python train.py --hidden_size=64 --norm="layernorm" --init="trunc" --warmup_steps=200 --final_lr_fraction=0.05
Each number is 128 + 32 x the weight over its row's rms, rounded and kept within 0 to 255. Layers, rows and columns count from 0. Numbers have three digits each. The size before them is the row's rms in percent of the matrix's.

# layer 2 MLP down (transposed), 256x64, rms 0.148, rows 103-209, columns 0-63
078:175047124105077148097141186127084090103117135133103155142122142084098159124137186196125146148142110096146071114097116046149128102141126200104147173129136131137161109120118154087171105130116096
108:171126160098064106137071066090140133116088097185138146098190122149126102146109150126159117106127103131119097187113133081122129119138150163178077100108092152128059152137174102092106188160153146
091:148159041111124131091128100149113137119112135111091141115152122167134163101163124170121178121127073108121141100162156101146194052079159111157172179125103086123152094116147147129068146203126134
116:063197096088123086154119100125139137106179130176114144153168103205155167139118089075117141111145173122103163135123146144098106150099135177117119132138136127117124063113079092110093114195088086
077:164102101163105080187111135096090114155118070169101100103114135133148127128093165138082185129162137106135130145154095117144179112124143129142157035132147168156145091124183167121139044094149156
097:054147142107129069167184115130130129161194059127110127101135166179154125121134144076127165110114063105134109116127134117185113140129123149155104140171089070148132123140049175168137124097146124
082:132098094184131166142122153115092127146120084154133082105090149145139158113143132154119161160141117102155100175084133080123191067098168163159140161140082153095123106153052131103062073169098151
090:183138148148147171124130126060046126079142105166091128129114120095110152123072138104130110166134169153156132142126157163181128144122077124150116170208168115158136176169126193092096132106107132
107:172130129165111157141108110156121138190157119130115134119185118212136112110124092142091086127139105099146133104128160154146115192076141140100137110159143071161128102175171100137127116088142239
106:127076129099159156118221162142122081152118047109154092076163130129138134129141091134156126142157110141159130069097132172128115092144121118157150099149061153171111151178176173145160141094108162
082:144107170137101060162107158099142126141171110165118097122120148111165152066110139168170153101147145126201153151132158176099107135124153111124101101117224128128105132131116142099117101128086030
081:168103116195138151079122153144088139133085141147141206100152129135078110160173112154110117140187120102128136137068117133093104154152126090138112198141086119146142175131120101058090116147197104
102:177131176172171123140117110104110168209119095120160129119160088137093125105167079154145051139121151125098122133092122083118107103117139141184082048098058145152126131170139126120146153090103128
103:121119168115208107139153087118108107175158101153126174166139111157154134071135149152100140168166134168174174174110133155154088161178148119183139101151124096057176131157122156129148121074154165
095:132188100114104089131107126163144130177147177108113150188118136119135140155128115103195133169130105111121088076141104165184091142123177148198108192158186086126111121086075114134169124152154102
115:115110123129063200112127114137095136086138050106141173127085097182086086157115102136159111171112111122118084168151208094097151123094128141121134131057123075111170112104156111107148122106154135
111:112107106141098160164103134168130116126078156121059172091159132067159125119123092108210110136116126070097139171170130122149098141112100144129137176155121147130172166122143199122147086197178118
079:158168141094145161124134124175139167091115077130098155174096079133178165137084125164116060097113166069136195100118154108164152124141196123123133105168129141184156128155125126142143148151111056
091:094090124110151142144200121113114160152102136090118134115111104123118106184165089098190108141092143146110081081178160163143158162158102113135179182112136100156180169056176153154165149137138094
083:129125154183090210074117146094091133089104149173126178133154133129084217136137123153147142158160138162169142140151140113102107190170161122097172168184154136164135131103116091122125160160115097
110:083132128113133087141098063129098136098115170170075104127142133104110156186173100117165151139150140148084066189167114115140126125100122097203085129101115111094131165090073117088062116142111106
107:137161152151101122115135077111147123119150152133059168136151156092117143113091167162158056077242101091111081114092135122148107142142139171133141104085152142099100115139186124174150092114114143
099:145210124153101116089131126087186092132131172130143113095172171105129127131111175150102087164093081155115151104152112044112120128064110188124102141120163121121136092118139121124153087175165073
097:108122122101130092143116143121193107092186091149124128179147143088133193146177148057117143097129100066139088154146170130127142141107104036135115154103088162123137103091124140196122106088142103
119:127147178059145115110130113150123089129081196101171073094119111152131098126158107197135171109121130072195151063120125117135157152098153122116105139077130102132123125128069096069103170156138125
102:093164080072090157113122132182126185087131133095120184118104058115122170116097151135091157165130076134069194146161148142126131100125098131128159100090121150085133069139129129158097167092167145
104:107079169176106084068139166128115138085111126096163101131199121107110183099046137154154095102111143107123109131089181154111073176174131123085130137100149164172085105112172123118118135147149127
099:193127152120096122113082138120118084111108063143099134148122132133098161106102144096128101091187158091108113183066135126075136104088146108142087127169123120071097151176113105064122195102088101
111:182107174062071129156136198162136189125116124128168104157158119093143137127130101171193141099095128144092110194120153123132159110077085073140147125129145106148099139160145141105170139114060129
116:128056133108172144089103116089057134105079137153105156165131101143100115167095151144157138137121136104135120102121152160122101093084081202101065105107123093091180121123100086168171070157137114
091:128171123174106122168131114118081148144160156047162163118089087149171102094126145113147136158068106093100128099102119111112108131094116142108181089122127136075120105104157143139160066102209065
072:115176135181073142160086173128073154103173082117135063089142113085159087078143142114137153119131127138115131130164147164112170055138106147141119144094074154165095161164067171150129154114127154
082:135084149140097134046087089182150135157102109114135108145139171140107095161185136088113109130171106122130192167136118143115106219086142107114137130155127059162117169086086106122164165144133133
113:117163155098170086164151155097124086101199123132121106153170077106163153128143131126123144117125184164150116123099177139224133156132100151127137166162087160103162070119132104098167112070177134
111:144116157120137165129112169172162158136157156150166070113160131134138122154130121125143137081162144140189142158036129151068168184138064097117139100157084084166128098146112131129173153161112068
088:111094116152130028073142139163093136139195143159100139175089139142153106187145167152067073102152169137156134153134176125111172119165107138127103146137099155181100123135128110059125130133125099
118:133156144175066186141071153122091122080099081179121160185134096137144191128121194115140140096076149121156129176118134110074111175111145056162114132144108136100098108131139077125119146144120147
129:156081161111143101172140121077213133121141112112129088106104149163132135146089180143151129156087126148134171153116096100113114090111099101183105144215163154096091137097083139164096099103122191
080:164107117160202093114151134160109144116132131112184114141070125096179095126137121100088114121145100093144149135103124164122156144093177109072169170105105122145165095209119118151169101100195188
086:082069105113089108096168095185147089152115077146091135096161134130089164127106035154160134136116142128163132194114112159146129104105166236158141144155108108145154122104115138128113151137127131
084:132124181130082114142170160134205182098131108123155069128163134113218110096155144101111144125129140200119106145113104109134147150180136108148146141136136188157094151105133134087131187125124053
079:112144129131145167110123129104162117167122104097198157146164113133154154111202143082107133161180100123066125138081112097126126194172190105128177125105092098141123092137135089160165086090148070
072:126080102165134190077124132072113135131147212137128170148161111116071144151165113119099180137158122111107091079117085059116137163168112107077152179103105147137157096114140087101078123123106132
094:115146184117163070120086062087153123119097133144109134125147130148143129081112074149093098118080137178144141085093053092114095122157196174127102122104138054140116096130144130111118095115174088
105:128105145097154137091081115134101130186138152091132120109160123180122142147179049124098100114115077140047149119134111145092084081106071089111096081108194120154093140116109157099154165162108139
102:100137118194139137094140153114121168106105135142139105132138144101066184212124160107116112133163140115142111142099090074120095135155143159131121151129137103109065094201091043083088138149083130
119:104146118099107120155184170161130117129111108108116074165125176116159116088124169194129108078182137091067194148114124172107112067091070080111084100158119152135126088114168148151107118128137098
079:056163148158080111187144175069208181116081135104146087122166104081113105130125142102156112106123146140111150146163151147160139125162167160106102135153105145165138125073115115181149198134132121
161:102155123116083165153102090103109080098149192103121120166087143129092117125155153155111180075103141148200178163136099196117167110134107118123106160143117052096167108096060108115131110143122131
118:116144136078093172099083134169174144157113110155095109094161133120107112146151150114120119097133086110072142116045113169095164154061142067164068086100113118119134104114090147128145163080182125
094:180079116099095101101116128228123093154143159146138102154078132143131111129170082133150059142095151008136140113158132152119130142150109151136157152134166115139096109115146141131125129175100166
103:146107130173202158133186169110176154170107146088142124107155146132097147168120121101145042121111154042136120109120125178122139153094099182129103174192108124134127112116131095120145177136150093
092:176145086212125105117110149138115118147131123116116117134117186155105105136162144112122143159195145152107121111069102068145057175064159136125146208116150183099096149132100122118101145115168118
078:084144078064127126150126122175126059163134186129127179194088114154174132136158145138091138064165115136171143109133110102125153083178151100098087152153108152151101086112149109147132121168112068
100:139132182158185156141129117081081127126125151121124112124165146178123096107160125188152146098119151190154150096132103151106067145182124080176093129133092070126132142105170165062064151136136093
098:139121200154144188158149122175095138230150080120120127154129089149100135123096134141124093143151114136089121157124079132148079159135134095124162095183120141115175099083202125159154124077110132
104:136171142157172113168165116151119131139088127117149107130195149080175095125099071168114119167158115157141097127058083141161154162163080179085168097170069173149136135147150116117146096165153119
109:073118109095162135105136077117118123147144148117100066086143115147131158130184071080092142116129053108178103119198182100170109144109092095180162145109122159193112151109118134149155156109115145
104:096161142096137087115138117163141125133073153150108138094189147212131103129090093152148144112150160109138159093105139104108149134169170132163160212079096121172104169165162081097135139081172138
098:170120134143079121111160120091139136077107107072132142047142143145128123127114152160208132121177152179153150087099157152038080124092118165121086137152103114111097154087126079112106147160135103
090:145113106151132120077121057167153097130128176149122141096128184093162103195134114155103140086128110080203153138179082111158078127130152137137067139112115127101149186163102094145079115161094110
117:127122104148192156101070092158117111103196152104098116131125102112076180161123060139124133145126115129167141122134120106096219072150176099098097134142128162112140151163122146090129100061166102
108:127121131113105188099164137157089101158167136160073082090065124116097097160118106138107074174173089120130125082115179112135129159148132116093093218111190127075125116079155127120147142107122112
098:185095095128178115105179181125103180108142066124105100150149095101172061182122156130140129095119144129147125150122148097180141154105111199116104125141103130173139167107206139117166144089151104
083:110120032108168147128110109166130116158101114185151126126117090063129124132138151135081121152150128127140072114076111132128108089141111138209125131065089110142190163115162092149154156177161094
106:156148121160147091146091119120107090099143064160157142126149101148090136138139097122093102129165148173157106173186145082085222127155125129056089123076118109143182163168164139112161139107134098
117:093121095105070155076159073111093126135095141098037111099139115104141125129069122134156160165156121126076197145099129127148141077113087145138095127152117162123142163109154146150223109127153118
114:123129140123145127144151099104073123119138119108172156101098084153139111120140139129112092152157121110119095151089149132125108111129181194122110108139090173085117119105101120000096093120203119
098:120177070138141125174083137124154157099146105164080144127127113057188133151078112096093167106105131138151145143159109115155114141150094102128141116119087190191150157117159137184123201139106190
091:158137096111112164138122160132161148123115151084148120130174137133124116160207150152149062093157195124141182160172141161074095115165149156082118133156170127172071157132133159081071094130127091
092:144163159159110158151181142077165129099136177142136116070143118148160108105153106204146103073092095124115150178153113135167124071159126062145107110175088086141135115150103115093136192173107137
085:139089133124156145109128157165146070111184178128141112133143134129166138154231154137154111088106143133070142154150111157184097129088134124109090127150191117117116081099076136176168187161135106
104:165081107141137153078127187120135079129085106092082150144116098135112076127096168120103112125097144092164204093192126105097175164142091132128114113180143157187175100083139156138100162138128102
098:113166091103088138149104122075117164084095111150148130154115155140070157128081119170143198091097142148155101194135128189144103113142082190120103100125094087131145113125143169172126117061179134
091:129117135138108133196069107057156160098129115091176158173109108144035128158114132133089141127167117098132141158057142063121144073147097122097116158157101116101161101170138153107107106161119114
110:163178085111119169134101131113107090134134127110124131156033142120098151118131184101072180104148151088116158184154154155157147098118121136075084168160152141097140133151147109088125153195084079
100:180124074101135109128124142098131114138147108146093084152136133116081148074167186135116148127129093107087083160109152097152081122074150133100086109093151112185103134099114161228077108120179126
123:132168103136102167084086183163090133145113089165125175159087146144103100110088106142097196163096093196139181137094112109067094139157122092180130129110173125103166133144126104068131135093141125
115:142110113093155114094113158155095139157134193110081128099094122112130128120097095060198127105121067188117111097123156094150112169115065147137121127195143116145140106119060170117142142189174123
088:085055104146119133149121110077134150096091133137165201093193068135166180092182130129104139091121135157139126119123130125100089175118133121155080105155174155171137164141189091100114172123131112
105:149053116152101117146116137143122187136126146107155147126147128118139102082109118112241143132172112168134145151154145190070108098112153167107140123113090085085135138074105129195113089145169112
100:124163140215131135170144092116082142105148109095151144169155127119135178122101171157069153138111162111133126119122117071120089122143175168109102085138149140155112115151128163216141084082151199
116:096121085120170112106132106159125154171156165108169091097156123140153090112113114116139166123086133135154116196193145122102181172168121111108107158139118098170059189123155079111128127110043104
084:096090109142112104088087147130117148112119138110135102149093127113116132091098125091084118171044103182109139076140193141116190103084163110079167122075110147131155060106128109116099193122163130
063:131139131152145172147093170090150108138158164134149079171107136099181082162094122119100080179138163170152127045122125084093080143178147152116126134111193094130116115119129125101073130148112057
101:108108148141118113102128104087088115105136076176073156177090090117078152131103132110153156194177140146127040145109138124146153099152115148094144159123180104111173111161166059129158151165168123
119:176077179107126126198132125112115117088133088143135144111122139118119154135173174130175155085103103070186142125113141172077158136169130094103074124076064161086141141127163139177163104126101092
083:144086089155173145151106134070125084107116151113122137165114106163097129149175095139132120133120161135109059197107108062170139098101147118149176185173110133112137055144123092124135198081134130
096:067109139153124099112148141148125124099122090135152140092158104127128096126176223171130134162119125167069120064131124120115135163128180147163218118141147164168183090099090148135170131142132166
099:212140153100102143136102130186185128083128154126144185140114104138117119054088149135125149107110157107149115130185100083117163098174145110145110174093139146134158150167095155108064101128160193
116:070128160132166148217123164110147125205164119093165102143150140126101130144160125118097088092115079120098129149132119162167140110099118105130117112203134133169075066058089132115080137130129124
103:130139150183154121096201119082071177139122085151092096134102084177123084123138139135134135147124101125205180109117109106081075129132105081199112088170079143113128179120132120125108113116109154
096:094143151112167144119153140143110092178135160126096080177167099110139149088114111140101143151097119086151080131092151207166172072148110151129129124151126036094142164112085127168176094130109084
128:165098137084128133101135081109074107162111137136096067147079100099122134146161115169143148196060157126128157113135108190135096149122126079104080138132206142071114109102125126182149152120084159
125:118189156145122128154157129105101164156142133143147099136117113127149149061154121106096125152135119171126036086099163167100065094122159071142080106111130133158065206126143108091161120086139112
122:110094139095100048124155119147117103067116162132114111058142124169144130137099115119139174084133112163151089128179151048164085163153139106097114204105129095160098096107137147118149126121187153
126:139129156151080130167129087124077145112132140096155136121115134124116179151139113176127158156082135153095197152190077150161115124111173114096053131113062115102164101092099086138100052107111146
117:132122139196106147112137153088109116135100136120108091167084179088111110160161107136107109141108133150185101106130162090150163099176121077109141151164152157067099112112115045067146071101100083
091:116104101107101180103151096132150176122154144146102181100118163116198083128105099179154072138162123075113143095076163164120119087185141149056131153161100127102161126185126125090165134158108126
105:164074103102089173093096110128111117123140115154114066109121120099046122152159166103114200152118148144100101148193112137113115089178148097140150117200143116158115092093091177163133140125081150
069:156114129151183124173106127118097115098129071156158203121118147083094198146115162151022143160159158153146106118145138147141116113141125092143080172127162091162153116160158114096176143098136100
090:143130133103145136128150109102113127138104192140167164167151167189140146088101163106051148154097103138121153091134107158174139138037060103166144142128162134120115086218105149156119137126125142
112:110128098173064095157134099107195161122139154102132151090153157107101069128098162120129095100159073170092090166115094096108124169079166155155107137139128114106162136148110127183151125076052102
129:176150150126132081159129127119137098163117140180079113123164116145159112057122107126100182189143110176113119060094117116181132133140213157164174122077116125075095133078137134175121127124127132
087:107102120048130179131073140146143057092128118132199077140109108108151137151158084126209122088121135083159100123142153141169180102108147119138098150154140134098158133195105173127133093102127120
114:126161141110097136119153176137175120189078107148120118142077148097141145068108167097145177194112160158134145067129113124158117145108152110203142080155188148149136136171125170146122082186113144
096:182137121094118110120141105087121086123090112122124093138147142130157141124187066144182131170120123112088156074132161064143109105157158149098093112144168178197101137167209109097135096167161140
# layer 2 MLP up, 256x64, rms 0.167, rows 104-210, columns 0-63
096:057153128120141077122093175139148082175171111161120109123057154169107128047145125140092149116114137096096137111145131160115139144153100116137118159133098125166152097099148113173055073074121178
085:126123093191129096084183086179116095176163162158092100136134136089149067108093174193102134147150121124098147094125119137147164138040113163145131126098107134134150094144084105127145108113151195
105:091193145085107104172142169120148145129083098177099168114132171130102151129106132143082150114124132104177122158144175097100163192172108141095190118120103145153074072107119136149081189130092102
088:087130163090142180078129098139110125119127169095153154120171152134118168144135101134172089157090141167086151098128157141084080142127113140084106189172123089114079160103110109109135206165059092
099:089157136099154135095109137190143128126139080147122115144166088131137148125131082099100120115102171113124125117099055137156063156194118127112150137154175096171070160125104131066047109184146140
074:125117105089199132130139143197146158186102117159107114136152133136145079165125170138101110153147113142075114093203162111127135129127146143188119141147224158153105110160165123172106115124063133
067:105166114171093114089106086107121142092107093120148179172099087105132084077084137148141157054066083182107105103142149142127149081116140130139099124084102127058126159148191120105125093133161113
117:132139161075130136152144151182118146146095202128155112151086102097174136165149070121161143123136138074157080086121146153155112135133091148216110151139128103073113128089137146154111114184092063
127:158114134068142139083173192178148082131095183156128140171142106128119157149093140129151089161101139066062127150173157117107085140101134127099097108133210146075112119100104149153108145156118088
085:122093091111133158073133059097117171099154055156097103148123083180095142135094120148084101167126084152110171151109215118129112172130115107116145093147139089125109107168188119109157141106114169
124:107146115107082074174119140102169128159153100128078102158088095122206112132127128108132110113097145143146124108128148157145157087074140168120122114132164124087107116166151165219175195089104182
096:115120114153126097087153116130146061111149117109138129127156175127129150143120132056134116143175141101099154083172131193118176133182079108197167141122082176117148062142152122150175114082101080
101:122106083102103139148110141140144121152139176103134096179195168155107106163127153128205118139115128101080172048142112136127120127145077151165091085093191153121128160115155135083139104181068115
092:126104137077152160113107083129162098136083110123114193146126155123122114156115146095152143139101130122124089107147123186168075166188192045085174087141137160180119182142150135117115131145139069
118:141104142113186071167083130188139089158171193113102127127128147127184137084152111129144125123102156089122156135177072136156128143138119117113135117160116142133040065098137123174111136127079062
129:142126120056123097068130178158147073096087140143112097155142153169142141180122096126204141142146130044122141158164170104129160128140077117090142177135165113101121194116113150123147108149123083
085:071122150076187134131153096106137147124134100201081124100152172152173085180164145112145138081161120115135198109147125128116157133155134095138165129116176098163109135098060081132145067114104097
092:086133137140120107149125082134119183145092158140143105128151098164100139132081174183102180126165123088178164214137057120103128129100136150181089112148114072117145145179112133097064120138161128
104:155138107089119059181174150123203117172150152078138100136113113130210066168109118105174122122118157136112121103144150111148185049136124081150101107097103159100100086127132117143163110135131129
114:126153168093120143174154220130149107097124113128163181138135106107110104088143113108083113133131206146115163064135132135103140121156099165075138155106157135133132151135067185162157153063092160
112:135103165086153165199117150166125129129137119142141131151106121134107096120124093139155130090138205134080077097109121156104118109141199102103150154144150057148071141136187165128127194076126179
101:120122162098126123166132134144099101153115072137113136086111100136104143170188107123149127142095194086107184135131106209080091081103121068106150112115095169125109179155114149093165153119091194
094:134098113119115160126070138138115184111131139102121173163104108158124144199083153137141103086096122129166159096072124116134074129187136160088119115125179135122066164188142078100056152111165123
117:135138130129147208094123132215111103168116132110115113131071141093193085162147102192111091133163200116156136108173108142170090106110105113150102161109123131127087135111146113055136119108092137
083:108175136110098129095105089108097163107127110132088150088089079151107138106084160126083151111128089186085146121173126147178123116116085153101153136137047176108142103133160103144119196063173158
108:149190137072139121144108093090158132164147129074077118039107141144111145131102099131150117161167136072149174124113205177133157114169084141130129169122102126151140153143056106105124168151151111
086:095146125125142131127194104108133075157131132109141111160102210079211119157093124146128123117089082078167168097138079194129187120138123149104157097108156133141131169090132156138189115115130109
107:150169098123144143071109157169146132085139176120151200125094128094097131087161147085092092100111085087087166139150095162123147138188062136119119163129123184130127135083125123118098121185184092
099:131190178117108135134125072126125123104110141143090114071162076187113049099109154148145144128138132068167112093109098167148174130168135110102133095098128147106156132207075102103160102155123089
108:153113148151153090146106126170117109109136069204100098075148167121093117146127114141054153128181159193163131128141085167136107139096111102146062151148131103173131154158096071124064137124108138
088:096112119129161127166181137138195082145129141169167198154133139148083126157113147155119106110109119150141075155127156120150102132168156135191122048164129117128147107126180121158071104194157074
110:155136118117180044208167139058140125134166106126120122164118076110180095105074102125122131091129121133127080076127111144142155096123135162143079084104124127102133101111208100131109084125142146
112:118150111147107113091063111170129150180100160124133079126112175088136080120154141142087163122130124148187158127146141130074078084113111126089207102093068153094113147102075148174134113103159167
108:084145133186126104082101112125088146164153128140130137124139123131143102139142092151178175188151168181147131086130148150109172187123090128115099106135066137083202059143147129079156102183138141
066:134125126135217122168216119164145112149165089131117087147206126112184190161131123180159132120131179084112144125141083144127146110131140101119101120091122159056121110160146116132113112163108097
108:136192146137106191157102130142126127089124114161088162108165084143031134111112196173126124126159192160125168118141137116109125169116122125106082188152111110103160126147132112183086155167087122
132:101103129122182137150131152147158151109124124169107078121091131164132091161086141161124134154073120145177110089100119094065131106145095122166138127215166139062125126165112118161054124073138175
075:142142116065131106155074158152152099151116133104108143088105122149123164153111106176172144086116160147084131171103061139091075106154072124175105093143160124106097162119219173143105160142102107
096:100175122097082131161127154167151148102125125128160135093178154131133121138104120111153177084113093105097199071144104124148158120192126157103139185123131111201135124087062107193146081164130147
085:121138083112195116079129138149127085123111119157127126132143126160033153147141139153097110159125137093128147155102141131103059149085128175115098080133156067121102152184124172164097117145209092
094:163085126093041058150165134140129160107097093142132101152126111147134114153062133123178094121075134162188160104168136182126161077100100145157099098114125187087127150166145136113092135116121154
083:145096118110069039164130124195121121123138130137086086139106099135148083140141179180172118103097203125133129140120138184117137072079086124165087100140137160123111135136127136159161196149135141
099:093114070125096176088157138162113186130078099104138073139154148127174152166172140145144120138053136070096140095176147173128173105182108079126148144152149144117139131119106169119158102099074100
111:117106133158137134068161130127058162069092093113144153100058097094119081129119153137150171124111083139159146157146104105170192148157074118079162133128077094110128161135126109142108058125172132
108:161138119099121123156177143150172102094153146096122151158089079151093103089108127167100125172191122124087098106121171144178111079128076131130086054093131170146143131140119178164096158186171151
111:137157148097151161118153155129150125118105151097085152134121156114083129082107108113138135102193095101051151152179153139179095126163066116114061093121110132109174116077192110122126077156164082
080:138152094151144157064189166097149087152181110187156147134139147083153163118098055158145158145103144128162089114151139128091150138179140125099139170135182095141171178092121115125057125121155099
144:073160140108126126150128187114192115112102104162106151107161162141090148151104101105136189113197178101168078137120096159116141074152111161101129128130119162148088164195122103054105159151103123
118:101148063115098177122107131143138130173097155080165142110107127128077162149189177128124132137193116073111108124151147144093131154136066091157117138070088146086124109102140164084093071142172167
088:106135150139147144131166083086141196072126131100125145065175140112138126116113185144115179126143096219079176126113086153155147121109115145105126141094067110146170151140138064143152175126161149
103:106104086152163165154087138114101171196108182168110133144155136135138142095103126114135176166157122084097123082158073097098113106117131150208113171082117135080164165114126152110103147063177125
098:118129174071130121147103120072164140159108142112146196201132098076176131122088143093172109115061130164121092098170118182112150107150189098096138077134101134151139115094164137114139181148134128
093:135165134120093148124141090124097177144113076136126091163146147137107103196121120098108096175075120168129163144130190132134163186073116096067131129117154129127162159176051119128111134065156169
107:073130083116072149111132101144113135146169058102109076147120037141151117091134133082129141144130175157137130123133187126122188131109133132107080099149145091102096163142156129073142214121134126
106:174122075116100108149175109133164117094164139124169183081150183157119114135144119098143152101147170160137146083110131189095181138126110164197077123099124133121135102131086122093117162210156087
110:116155159094081056154068133128125110197143172129075101154182095094124169138103134131149146163142109123111060138090150127092159115124055130141142084116096121070126148139181124130155091095118101
108:152105142100122127099137146198127107123188148132122105167091125059121121178123101106102071139103176084159156046099127120110117132169086101074152157098158112188112141167110185100124142113162138
108:110136159091175060144172127120175124159108131139044107094125140143135169153117088146119136139085113126126097122133159137194159109125089085233154093169133083140151143149146097120096144151099098
109:101172113152146070176172118119107128172119142182168118157124133079110113173117108099081154124102159072111160145118036125136117193118167098140184143121129174129111065134145131146101080098108128
088:129102116151240172083112104153155132152162109103086121138199165094119141158095139101132117182150130124087092088144129081115116117164121090146149110109153087161098143182151100091135104090166092
131:110123150124206136121100161190125087119126170137131124104052144113102128175103057143152178123150099173140149096123112095147150119106148079190117099195145144120124173121141089076083142129107101
104:091151120138114192150128147152126163146161100151110098155168078107109113207116166132127105150164142136061122172102187110119094171123091081137102183118167113088154118138096100165120078092101182
100:110145086085183127111153104164157097136138173133152140150124193118054142122157152171100116184165102126105161103118136119095098135177125115144108173109188134089060127083098154147151185158129080
082:079131145114088131087084069065141134086173094108111137101116092140123127136081128148151159153148121101137088084144185165138171095145078111077145110159112103126164187140196123127190149089121151
103:089099140123115139131083090173070147141100139107135100130189146144088180121138151122137176098100150181171154128173124106123121167087070135137135158190147188146084077144145061146091148084121115
108:045150146132119111121181126176178123170096101037087121146115137145112099133078114142098189150101127080173069119149137122116161102153101146112101108162090131120186143093157144101135131134116079
118:114183176132122106149037159130149121116157138118078150147140068145147142121137167152125148104123132145132174121137101128193041115095122164091139089093115170096118106119117124220135174141115113
075:123128100124100178143072133081143126143145120173075136099186118068154085149120112077097157134152081157114130127134080176121101160178083133105142162067091173154129183141124108128079123087135177
084:125114142145156089098144084108169133121111127141154125102115143091120069145095114135073159144130106112068090102087116105151131129123119081091037196134171112057193141131148110155101147164185126
103:086159097137144125140177138124123103187157116175109081202166148090096095114145138080104195163121148088131118094101110109144140154158115167135145113152099189118165098089151064109103098102184108
093:154171151126055158117144083112098145116142109203140119155131101096092101146125085107082146170154140101132142075127127143131178135158146097087143187137117191116205127168137137096122088064128154
104:155059147103125134108086088105076086139153123146129138104111123103146075128155163124169143112121202143138145133129185164110189104158053123129198164141131111184102118163140116168157164176122140
074:111160137179151098136180139115098086123168142169103150127165134107098092158121099212152137154074159143089168137176146155093163091110148130099136141116102163080169096131075053172128098110114154
074:066129190104173093092127173140172113182098189154122102142125171096127126118097110122099080149081159113135125109149106158092162124186126128081154175098180125190109130162137136109130142140082074
111:167145109123139130156119107168099126047150113139082144119113135104076097116137200130092185150190115153070147129128159118171083171115102117172113147143145089118173123190161086142104093169159110
101:110094166110101172157072128088135142101101115116098124118089156067154111200084078108150165151093152112117144077080121157157138124181106077088118141126120166087123170090168126073142137079096131
103:162189133122119160155140160166154133068175102119133120091148166108093108153095131162133171098168104140145160086133145096099088071152106125132067160088121142057176158160080115096089095158134168
115:136157072136187108134104175180086123095144145122110132137085085092180137184089098136117126084116093143105124177138092069177151089122086119164099220104142093128128147172121130134128100153149128
103:111151134082160081139142084200148155146173114069116120135118135094112157167140115130136147137191113056123139096118119108129063151177148177101128139132191121115107076122075160161173165151159113
113:127149151144145101106108146155161072089164148151185116112121169135156161178125075149063143145085148084130091100126129151084089178153156090113104123109155116140092121183179160115087097115048127
106:142072126072153123127140182162149106156091174129148122120128153170113153199102127155207095142087167152121131113135129172123150117146110107165139173147129140147154122103144105100154165175067038
099:085178180111104134160103104156146159176113114173164154101173167101130105115143104143139126064094114099109139175118115185183197148161116124078118116148138151116105137153126134109176162182101199
072:130088090108100124075132112106092092139150090173135114137119058106143112122078117138098113101112105085111081095113184168116126120165129154112183176058065110112139117122176137086124174071156162
059:092093090166133140145117163166100142079152143098096083133138070130127096125163163127148155133138157109101137162143177214120190116192136098152120127131118138138146150196129189124162185088163156
100:072158126113165132096148118162095191131104119077184183196080137100158153139118159137111122176161074150036146113097093120126107185101141154135137171124120138125124120106149137125093102104181117
132:105151152101130095116091107131138119156086125130113087168076154156094118143093105175138145179137144141123101079063187137057107153105099102133129066171137148105167113152138177167069134195105142
085:100136172099098184043070117173150160148085115138115146150112144085119121154098131088139106171168114160155117083157153126091097137133154169044160130128118148142144178107060113115133163109163131
088:121142123094114153096114098089112131122100090129148170097104149137135081143128126113164141144118104177103063051123193105079151090156081136134189152094180141093145201114095068121135086119130109
096:161084115098165160086099101112057133149176155121128100111162159114145161187152074138154151100125119140122136165121169182130160184137085074131167130151144088175140168152086147072114149077103120
123:151107112167058103130138062166101131113155161100116133172124172109129116171090078161127198155077162118142150117060147082103159155152150158088085103089124119087148153168177119113105152136152121
096:128069093074223080160135141095144093125172161122118115101097115112166086162132117121120155158155138126153080121158193159116159115152078145112150134161132166182066154119179146133145156106133165
098:159188105196157175145088124136075151154159159052152147103112123119162093170140129177081168167170184161129178135126152129075132135110136128115112180107113110089124101144073130120101095103139145
116:099083134096128188097102124152132106097159156129106109137134088096122179129134137142173104106084100120056130139165149181166131154132153069108143162170189113131105137101186120177123144045103167
125:102141168136150078078092106165108120157139148078135103157113121132170114139165174147140187089126188125089125143115094099112072094102117149109128093087141160061131084159124074111130080105194170
124:114106129188095134092112196134128083150078101192142149173126188133154086078117137111143169136146150154133085088197082173106126082156131130089123098109149138084100123099143067121121125124129173
134:112108146168120068099114100181043095135140156152132101171116156110074096142163130170134123148031157125090165159148071178163100110113128093109125140141110144112091097113088111133101087104130151
108:120154158065135083145117062094166088123094195147103106129128133169101112092111108154118154090115193113149139134152105173145097042115164177138131131126056176126123118106139142164080118148156125
079:077089082125117195155111135165106123138141108215128104153096133083123051162137121121141117115159140194103099081156081140150082126106134093097113151128154143103119093130117162192148134084097164
101:153117143083108172074158120102151067150180166193142165079186081149125117133077124115150115098108093111094122107104158144163126196110094054151136155133140121146171092117180104131159151136140120
065:090130115112127178092135075143099168120117105111126130173102138136106167181096121131140110171131069164115147041099194137088152173127140155145134155131186081159082100129135091166133200138143119
067:076191162095131127135144186169167122087117144109138118098157103135126135161141083122154096080135137043113125173127174141101161125136067181090118144136104136094105173138086145075154165069126121
113:134114159136168093144159113162091161147162103084039173157149127171062130147096161174159129117122188078141144118136143149092078106090160125110126129084148176199106151138093148096103121132140104
115:082150178155121131117110120101155146112117133127120138113122149170132149073076128122173226113096110110116122151208085136140168138121157108047194136119131132123160110056142128168140096123170138
080:031135139108130131128136122127131125064181141198094162135131128143109194129114164101119182101160108209113134153127105129106092144091153198169134141115100105176137148139121132160087166130160111
109:070144117220166120087120118114103132166194163111170128096152150225167113148123116164133134091109134128063145144089138121117136158134131090083173126088098106134113107089125085104142156143131164
093:136137114083185168149182142166117127152098101162148084149143125116132077159172172135069164118128119149160122103089087106100134098117074095166175160102103180131155123173154168186141125142142060
089:120149186091110141185161119144115162151096105147152087160073093069116124163059077138110103123122095136156065136136126138142122097129132180121103079094156117134153166137096153178090143065182148